config = dict(
    vocab_size=16384,
    activation='tanh_gelu',
    attn_scale=0.125,
    optimizer='muon_variant',
)
Each number is 500 + 50 x the weight over the matrix's rms, rounded and kept within 0 to 999. Layers, rows and columns count from 0. Numbers have three digits each.

# down: layer 3 MLP down (transposed), 2048x512, rms 0.0622, rows 490-514, columns 256-383
# up: layer 3 MLP up, 2048x512, rms 0.125, rows 491-514, columns 256-383
down490:494551449478497509481537518555531517369485572575511518585488555480564511523581501400461513449497530374421432530483466484434503520456479529469481481463512495472502520576540435479434513470485431511595494456556469476503452527414627477567616483488475490524502492480496439445512471402490523407595639568567450531527514378508549573554508528480429532581582463416525452456507540544498463551494
up491:543445548553529457554475616437522455490534526410443528513621436484575510571540610499512534518484451572419472553552490505549549512501389561521561483554467583480542416446450383462435500555522464511445604551550461465495537447504503396472443447516589484521539444454501493557499500518496535525514460458444459513484478433609519441542554500477510537448476372531468441438581424602542508468469
down491:442491560476485386508500549548524479484539581483486597504553491514519464527438522513446451478448546492552447540574467498522417601588418501480592510486529524525472487432415531481539497523418587519545477506540494552509483462532434436472531514510570397471492515563538500529441513571480522461565423495494405567472574491542477469427591526530502498516505487576520517527443462446431534499534
up492:501486544488461544499568511536502499603507519494485423546468443569500506527526563501499477495490423490484542463483609539499601617513501435561524529575457572541563446568448439509535437452507453482432439515524581455444583416452639588462520500565547559523547401587381592511535525508522519467464491531376597557596529528574518379466540528448441496567549506519538566508564494522559552529456
down492:482410388451590502507479411411559545430533505497489498474530498522423493443444467372548553458464484565517463455503551474566442504409537566535526484415539531548518535441576484537449498455405519573494579506498563589509518536552510524492462494456443538491451541510512517372453545431502519474620464474460400472611469570500532509446558502435490441456568571466439417561510407542516523529517
up493:531558509497472528567541431502469479607515558520617487566389459515446425489498426515482504463507476510446588558501483481450439492521409510575479532506496414438409485482464445532584546385442498501496526548454502546446481517498522481452452586607526499575509450568442461532485552519518470463473421501495572484364517444500562475489531480533539479565518485518485463489522517549511539527502
down493:506596456473535542477524543484485520584448558519451545459501509449530467488484427541513467456558507469533475532474494558539516500488494528619523493574510502403479513386445439473490507505534629463475444509505581476547444550485521462560497572476495535660497441489547463468458515461431412483491447567470555553520439571468494434577374437553505423426586476406465479463496383498458524496434
up494:473505540536453569497493490560358531591589535548532546507502449559458559430505521477515469547512452464503545475546563518524513565567451542578496475514526466503565432539564525506427523447458449485453562489544444441570488452569600483513492568469373576524533402496518490510447465465506500492512499413466587505449466493462601516453548470419572459452459459443497577445494530515452501456511
down494:447581494510452459514637563511407490576521427471442483492489559500532484465470512446484413482485502506510554462539514567547500463596520485509530448517512480484503471397508470414520505399412481441452397434429539420527555511558503568549486536501529502519572491469481506463377459527521523462463384480458522466518517464513547509448413388478448523519489460517459573551483542522457410460478
up495:531499421521489505566557534547433524471503528524500536595532478432541484548512474520463521535459445557472520563454467528511523468487457508564469487617559537483515491428494428568497498413447562506416489531476514487515426579481433563511607545448433483391527400537603500520537506573523505569472461563540530433467457473512497466462544526530489532591496531508527504349471576465520494526511
down495:531500544404526465466479559500413620523535520564449507488436552433423453580434446563508543493614434452431539520527533559422584490516443509452527568420535486492551469549501450524446438481550561557481527512475555601455472575432543456469531587394425419469465548516441576452450553431503501490524544510537668547529520474515520421458597468535564508440538486467475541500459502535517570507487
up496:500513494572416552560509436585491482407504526542508535491509512385551483458470503439505488421441551515467358527483408563451573497524471504509525473482568624478497453564491560463551458543565508473462423457513447419437513605582608471480532546606454506524575499467525588492497497569542572431535472474467474493570494448468506489509429452596547472481470532511468556513502427540458444519523
down496:442545422445423459467463478460517534464535553532549520589520519461551497521449519346506459536491544457430551472618510407500418608526444408534440463578486518527505561460520541450438529515574458508586494419508488516581514421487468531504502527522411529523427449465463471523485604462520479486493449493561409542496484535504443606491514481565545420506484481487489538562547441434573501549443
up497:481506506453490549419495489468465519550534438568481554500386455497528521488548547547528592445512470481558517532486496501516508448550448415522485538533436599438454485466429516579520549483587522486391456573570535505531555571519548471558519489534471450366419547441460502462514443574504498547547466567455526494518519512465448507549553481448459471439526509554445485498488472479442595640433
down497:594490470566461531492503558441606434448437538512563542489493484546506498551591567505445479554589427522449457565539469556538477487521542479557448496495511531419464513499504491487572536491547513504593531429534479516538453463537460526532546487535444492524491521475514573563574490491429494491445479441485474428586446498443539488543519566557516475531439522501459571529528518551560507418481
up498:471469455485464427462502479473505558499537439522512523497544425467545486556477458524474535502535397570452524545577408505421469484501497480539471439517544485540423524516464554468487515475539458505475519559519618421479448372445454584518551366494553550556376630527579487590516459499429463483510561475529469532379499469519554536489452431502406433383514483489528576496516378514482545481474
down498:477415485494476426550540484499515564476536475488591516528529497485602487504468510542439518510468460549497598462528462528490521479448536473445525504516485489511494524461477471477528571494507505502579505526459466412498399501492517542595666494486567553497451485517561522526521526493459489478555443447540517500504465438521529595522462488513376460451475445489550521505423404514464486553487
up499:539510469520558499394559505497561583510482474440500488493473483490543514455458444517552469560499599560519461535469462470400501529640515435489460517517556444524452488543503414519504560523409465568496542561515541490451539520601442417553539532479510506575497507519524487474497492460503461494476459502470684456470492438484416523498511526467403417524527561505571498462450538518587471486496
down499:541550503497569501462426546484491600527441431552433494444468505470590475515506518484424458522496516472511429472588525428480424429528461455523481537381487513562491564550556533583488476401510478461417540576511580578445545441464533507508378581574463542538529466503491561498382579528558491468447466569519566455461443508479437518458560431459508492471512575483527503458412548515516525466469
up500:400591499494436562523549426535542517446548537493574428499498496430508512489444548528497490517609484482467392454444507560561506512539502515531546459548486501508543505378546481462452520429439414491522497571451489465453515502475565458490479451470450567510475530471594499522469513457580491456444475423440432410618477510429559615456537439511476473469518523432493525515501524475495460501448
down500:488478492602556428511449549508488525436528553407565369528466423504525493535520498428500478449433460496438496455542486480560558561548535480502464445521398489507525526493613500538519467418493565491491476531477528506549520463552476500389520465492485462445560475420513546450489472460424504585421478517446517452498531539463525543454589512535396588430590600428522521507497498547521449471474
up501:468495466416540550516457512468486494505543519553551449497441449398555477539528559494554488583577456475497517477528532507547506521448534447484575491457488501536508485507465594518448619504382492528511507432452537504538474469491459595548438572491477516505418526602600498510457543432491580505558430471516519518484559569530589505422503485503515440512466579517436520566579434595496426467550
down501:550555575474583475470379491453487496407398452481475454440455541546583489465471436483515563519508467544447443472554491497549625587505461504499528454545508511538522511507482485508530569530549507478440604408546484521435558595453449565506472472488451480600507632493515452528567446405482509477485442484481534552500515534443382519492504450614554508568485565488450562581576452573472513531563
up502:559419384453476441522566505497492423470552578499560491452516523489509489554598480477483418527583516521513475425548578527512538469606489520488573564514474457542468438452458513463527393454502456537491463532523533470521513558502512534474555521465528602548521510507573606548443500477546586454470542452513422494583506453472468559536553534592548615463509489461599461478520443496521490510504
down502:463504513424540462430453549505559510471603522532521518507449395471515558549543434534493579504528465458457558452509503510523577544507464483583535516507488468427559486519548467549539533485444442431592534523573483552519492504524509495486542487473602439459505496457557532471532478494411486467518476417530463425490527473532516582483433491631464451559492446403440486491470457499491518500420
up503:511461477430491495527528529574486476462475549486492507467554434486490488467545480411435487571424430429527485508476424489471510530446443494554534493457478452574519522489458439545536561438538540486455558572436597570520488458507498428412455428505585472441517559505474492457502480551537384599600538437609450444450562628422513440534442501432463402539511538517486401558455532560510396497522
down503:553418482564434510598526483613587492440505471551493445493520505468484522481540519492483436552481456525550515419539460475544542473537535522546532521412519471495467511457565463602432528498460518524463523448386524470462443560509599474490581474459561515568477509428466405372498450482519462578499551485615477437515552523488502442571506610600530426569578510492576518582521466435396428528531
up504:458520500485415543450536564500525511538570599467520504547478519471561460509471521509509364479451445497529411503453528528537416493490453527462485461464534436525395495529403463487511462447546401423518550578571589541452545373574557526461518528441502512588531561468595490569621479551513434559455489534437423452556548421510475604538490485451543380463482520524487547508498460414492429492459
down504:516516499519456429384471479482398542498573493477462478443519465561478509532562410522525502462402533373467577544494565501554461471539547497509509477508515429565504456560521488473550514504542480594404442526508492517422381462500407474548453491459464527592571511526505521515504483439508496556465524488525425515512484442496500571383604502529537487573534515451540593476438551472628523453465
up505:492497430431514505436617475493598497528489542423550417513431438458465492430395479393498504578455489509540416552551418602466531503502480565457551438533484398508473544491409482526524543526551627394533559455508576396477403416527502513547389527510534459602468431525482502575531530468541477468481565494455517515382558437521531527439505464497428444572501361571434651524522511495509521500448
down505:618438493412423504549552563385532514396619529440567561466376407617626486429436583435470601510420484457627506416559504524599459501476629419435450469372528462537381484529514541581486490514602433452678528382465476599596483489519486475517512493503601466501523508497503490534493448481491557492557496454463508506485427578542529546433477390530499527563474462564582456478421515505538504541472
up506:463528386464496483467540477465502566556423538510472475451515454535474495598509470534556551521560529500520542474522465446520482486521529503415397464448461522572538497457510523520542458445554425535447482482510521425524452600493442500555409435509461474445450524482519465503451410546501538512562559471450497581510469526447513590536524521517490538493560510482433434539531405507585499553515
down506:485536486405529535485600458505540537588469517430540461454551438483476493524618526608498515455502454448441524452523508547585467455487518472550391487456498455490426546416503430562567420482445373494522524495479479484488464547502482500535491422535499557439492487487458468508486507526482573559556510410526385497433420453462519558521450540527602463531525450493495513476463471421500591413436
up507:522597449425407420477523544502522530549520460487546496494454475493486338455471590475481496509554490481623493547522520443473427557439532551499520560450439506475492473393506493522460513575449477607601521473426464508600543480451376552454473453504519438495437631560544473474606485470439594509446541585569459521457461529453422500541490502518479414530471507503542534620538552531513554489484
down507:494487478400474431513483444510531550559536479429579481549442459472407567377457572561437462441506491532548535517518505540465431606511464481475533458484510462550477466482493522545481562512445494464554483450507471473496420468501539473436486509462546491426488524530445594431505512560569489445529592499538500622466536613461424558511573517543501522555486505529497511576459424527531525562456
up508:585435483533416504524516499511480546549565487532497486535440448469498543494405466497485518508532541535472470475439588577494514470537476442542470531457455479450535509419402405517538624538537321531597576560486468532507429376485526461443572548482440422515454494556475479494424503546448511515556497512566442534544515538490492485546402579388461490447487495514455518486588551464504538556490
down508:473582567400516470541535538476383552584536472545457521519420542518531497491490577470500536514445476499512596491475558435446477515569563517587480485461537511547445464552417528478628552496496455506469468525550471487518536482511516488527600455447495460597483485439422503502501537504509485567483446545495553522483468553525536462564475519446515521453582502561439443549493502532535445613416
up509:423397462522502409464542517510511485448497518440461480551556538473487584560459495598429512498532411526555489474467583445420476500512520602496480533447570554514427498516497424449439513527510545646504496621535582484487675442566457437447430550536518474441493543480501567426457471384491567498532540457454427470550539535511453541509480516384497498524537519448506527524496422500496485440548
down509:400396496527450448436546559464452556518495537526524490577570517536424552486485527530506488536575481516464415504438460451482512464440551479466512518495531545559472439433465456474416526591470575605571512555498603527484558440547378500493531447520502457542482499525631577431484417456497524523460437475463581504566541463628472521527413498531563614571514517477480596526518576466440531474509
up510:574480553473531492482561486442473437567650481465437487510548471410522533485484568446518539539564536566470506455531471495506498487471557381456458488496447542629537580467463482465442523478509589543517489489533449571511469561384489521503561544513440542500421490503548628531517484595581501576617448471460463478559434493496516490509552535538417489538438428488480540508555530520553446482489
down510:560585446446421581506486514521488427439552439545477432550379472503522425535532467477580544509429480559470486513516477456501555470503503563511512418541531473464555586546407535505605474524498532551458556481527498588470468501418456415464607492535381471494535478533479512613440531509637485491584487519485521572547389476552465539549472419595582497448544544487582515488487605504480500452477
up511:438419466517618417502516413595431547482549506518550449478481497447494568525646472542423484489466518452535392560517452410545547528477671447500498402532479526453493357601565444485443490540502562433459515474464616452527562520476491510488548563533427564477594497509516554532522559538471375521556494532452456474427531536513559507483613529422439471574530429452530486468448460460406428439406
down511:553449499465501557489486451542479489489511551581574480538514523422380519468441453461487523501488465481522544576476579523539470434523527525511511578473438483616483503553569449531522480463580508502600514481512464534440567486523497494542507483440557425594527561574568510527524485510513514502492477520520490527532464572488617576572668601501545438549452420616404472478487429530466537432497
up512:490499507558498557569557546487530570452534533436498488540449415494460549569574452469493504525611556551417465571502473596444466536417498517524497566472514487581503520505535497460504439582545537516389475537422513407560590459515484529413502477584504420486421443502530453492478407531492571478609587536425426509435425596438532547507483515459588509425425495544527426485509524611521475552460
down512:328528481507452519506385510492495484447468474443495524497477519398449452483457454494551423500506429451530498395574482527505454571473530543430495541453465496528466444512489414508533488429490477568404411482470533532467609455473573541521444484465563532491509518515464536467445450494567511542534504538489485460473507417493505528495552481486532467523517480519446477525496535492561573491518
up513:442487516489572535587529524555568632625503487467545537462501554522440545515537551581520490499573416475479502473483375516436536531501536486520381452428456482534556483493465593530370512477555440582380509588423474548466449496499448583438504572625479475551569568555403610492599446455466473494578475494569469466439469534505526504559518482429614505541412552489575511505428515505583498491467
down513:493520459438540499530475474526570588389588510532484558493564432605524535533492419606485447523481399476555503477521500513512544501448556547606521395464486418454395489533552477526399563631512480548509451515443543505445434565425561505530509463546551484459480478405416617428401584566602548444528504449579432539383517559508520422524449451486504475564591515460428389514479533371514529432603
up514:523398511440527458509504570511419590439421474418524496533389470503500563497492518527533430515485490606487461470436455515529498506430511505397439430568385506413497424565495530456514510549526528498417500443558535430521530501522478452502477409407520481607520542505530509491549519516486451538357563504506513474536510612517550435407495419563493436542561523524579492497578577581448509510486
down514:609500573467555507422514495523463458593396523470446571555452503492456519528484525414508535510465539519492523449428479505473483428475423493445495526496455417503562461489439427497589458532501474570431508483512547411466488507508566567565535435492510505510485527536551504484553498512485491539464415532506538530587593457536414462577440502516499561538505493522558533448551542506448444504439